Each number is 500 + 25 x the weight over its row's rms, rounded and kept within 0 to 999. Layers, rows and columns count from 0. Numbers have three digits each. The size before them is the row's rms in percent of the matrix's.

# layer 3 MLP down (transposed), 384x96, rms 0.266, rows 167-181, columns 0-95
126:465481471493460473459459517517506484493520485508485516475513484497471484509504488513495464440505531476524486522456472477495481469523490564482499518480504477533490469468475504462536473472524491499476463523508472492491450533497486512489531494516533510514495471511490560464490534510545503482
093:453480464533549498530543512479485469537487479501497510485504481531534530461538540513500531506522507490514497497488516505561514559487472522497526491488513516481514502449540450486524471507520453505483522476504486518520509516530525476510518456496521521509489509483499506518531519479521527545
101:460460461505517528497490472538469447526489454519451478505486484501543505514532489487510509492455463527454481478487500480492518565504517494512477441542481519462508466460517510500520468498497463500503520460490498497526472493493494520517528491527510449532504492524492492516491498514498497508
104:468525539477544510495526538473499481509477475488531494496502522522490509492527459510517486507481491496449512506521507509479504551509461520514502439505458465497467485518470405482457473527503514477485484481501467477475540490513506508474536502489484519488511520484475501489509506539474469494
090:497495518523496473547511497518492443537460450490487520491515494555522504522475438553492512517534528497475567495518476485495513505461509480506490500521462526558464516490506524486495513488526497491549533483515512493489494547540504493499486517484492505501523473547503481517488475495503484498
098:508508511497468486469520495539456558485518554508536522471477519487482510529495499480468414497494453496482504475522516498482431480504454495507481499485511519531494492450497502523540481470513501481510511506540472510495536504512518484507483472491497508482471501495458508523522511536515531508
113:515475481525481482484488479477497527470456527489538506454507503500519506487543471520463438534520464537512503502510516500494472420492498549564524517523492479514498524499496501497496496486518458460508500491452542519520496465482493517482508512541489507508488475526489492516474473491523511476
093:483478474531539555475492543528482484490525487481482542517548486453494484539518524462517476513532529509545526499522482493491504510471479478499509499471510532474489496523481476517503473496507489516501496498517478456500499516489455443527510511524498495464520507546473513528506450488494564494
093:471504524530536493500481460504508494523513522485464573500452491509479517524505494497527417484495500519492474528480492522482525521537529497497499489509499515504462474513517477484488500467472485541510482516514490533523487502503524545459476525558528447522498490500538482480495492527532479495
094:497483466483529499484510548520495532463494485466533469541500522480519520499484538482501501494528558510546543518500515527532499504511502494536516557512477541513538517521549478533526473534517531520522511519521514485548482504499504497518485486443462505494499488496488478525459522509525519490
095:516497513461575506512518513549543525531504508457483490491471491475471505562493525504503487521530527471525466526527518514505536511488449507477535516498487513485488496473514516499481494519478494504468497494469564505484498486511547507489494477519452463457544511527502496509508507479466511513
099:553477530516488458532488483443480497514514485535475515503500481530526501462475479486475484500504552500536545502531479508492527468465507496473467512527516526493498513505502508491470538490467513468507531444509503497485510494474517534489517539481501547496546507508475502548479510452512471476
100:454511470480483458555515490504526535515546521533456511488512477488502477483550554499552524503548498513470486490472516488486478511536455471533495496455511519507516492482489524486488497483488506519514541506516471491483475491505482492517514507522546474519476566485506493505478502522510513538
094:534489515493542512516495533513481465524465519479495490512450518529476526491561463501463472549528512491499479484484501477520515506456538510462485428532488476520471456481495482498497486516459465533484499497475545492524486512520483501503515510494521502515502505475501463497482494466442494497
099:497500476508415498457504491531470532500493448502484495539452498505497502504488511515483479542482451515481480538536491518505485527505504530515480461444480470513475506463468509496486485479490510516518492495528469494502470514511476530502526507484554519555511487484515506480462536475493504525
# layer 3 MLP up, 384x96, rms 0.282, rows 168-181, columns 0-95
091:464507510537498479544506533489501494504503467481446526471527536434515491494527534496483546526475521471533460497563525515467513523514487457526511466493472477559502467496487482487509506458514507496534499528529494478507528524529517503486519517497479494492460487491501505487470495521531500506
102:452492534473491525521456524470525488510493460469453489496494491475493509491454518501520519449512544486513490479502506506514503500449538488546532515469516541495501530552484507526501518485551522514510512486546512472491508465487499483506461455485541510510487470508475490526468492535513513518
104:489515521503508513490463545495523473531465473488532454505464546483513467496485487511523509521523502506470475502442508501525521510517464508560497507529490523526515493538494504443473476493510506486538477522507539500469483461517509506509495529516491501470490441490483478480497526546469540472
088:509556495484538516483461507480509522523524506533489512495502507488517484471475487496535468537452498493489491483485561496507503525504534496486491512433512497446520494492506479460510501498475530456483441468512468500493479485456494544499487507520545482488471505503498521461512517529451487512
101:524493455443424499486505513513500491490502484463450510474483495472470508491474505472524486490506530503521485506472497463481480524499524499513455496489461493519534512532470497495510510491483505466498439487539486507504496482551525485479508522492535498467526436457541477522478501493490497487
135:525484467481458495556470553508493446497478496480504486486519479509551484492492465478472490513517499493520477504487528515509475491498527564536484542521490554520467492523494548524523483474538496487493499522525497504513514482516554499468474540491501512488473496516523496539508552495517510495
098:524502477491449526506518461476484467503532507506461478478496492499497510465492530502520493511544540495508506498540506508485487537476494511496515495497509505529493495513483497520484518499540500498509479466555466460560505504503514549523491566521508532494441500533549483487497535512453458500
093:512473522498496509490512510491504514530510499543521481518503472460533491482447466490476507490467579519498509482459503462500510544541486463476471485526502521478495515531520505488524465522492479528478480505511502515495459430476528526448511504504515483505534495494459492481483493467454494502
094:491514497500491490514484488544488480520528507524516530486488508500467456463458510487508500529513522479506435487516545506503483501492503484482550512531506481475529438454465519483468511511477477440526478475529442517512507530511507516486504484534554539494507490469516533486500476507506477500
097:531482534481509545505472496498502461520525462480470519501513477491544483481479469477538506474451505464510549501521507492477507521481529486489496489505463515485523488510495501473522475440500508475459513502488431523549485538498469477471483491481504493482523513454521485506488469528503488552
106:467538450462523492495505514533491526489515481508528514482514532485509481478473449484580481519456491515493514485471540463456504482514498528492508534442502488506484491513508520493494484508482524504522480542515452491536500505515553510484490479532505472484468484497516538514504504534488494540
094:499537474521494513515486487514518530513467475487511485527497516479529488463496472495567525485449519524547501455478567497481536525471492514521536507464512517514517495480486532451483474504480481462492516484505473491527544489507494482478510504493541506497506502507510503554539472518498550521
091:547501466477517502489529502483491460489493483498466477503553527463534515491470480475521481460538495531522491525534527485473503486503529477503549516467513511498535529493539504484461491503512481474510514505495483540479557512500480478526454479495491507475468498444514506465513519547531522476
096:474509484501448525500488512473510509502446439528505563527493472489521526475521515480531483509496492454486501525475496470520489536508500505521526541479498518484503520496468562477546470489484478483493492481488509507533502518493490509514508569503528550512517490510519507502458538489494534522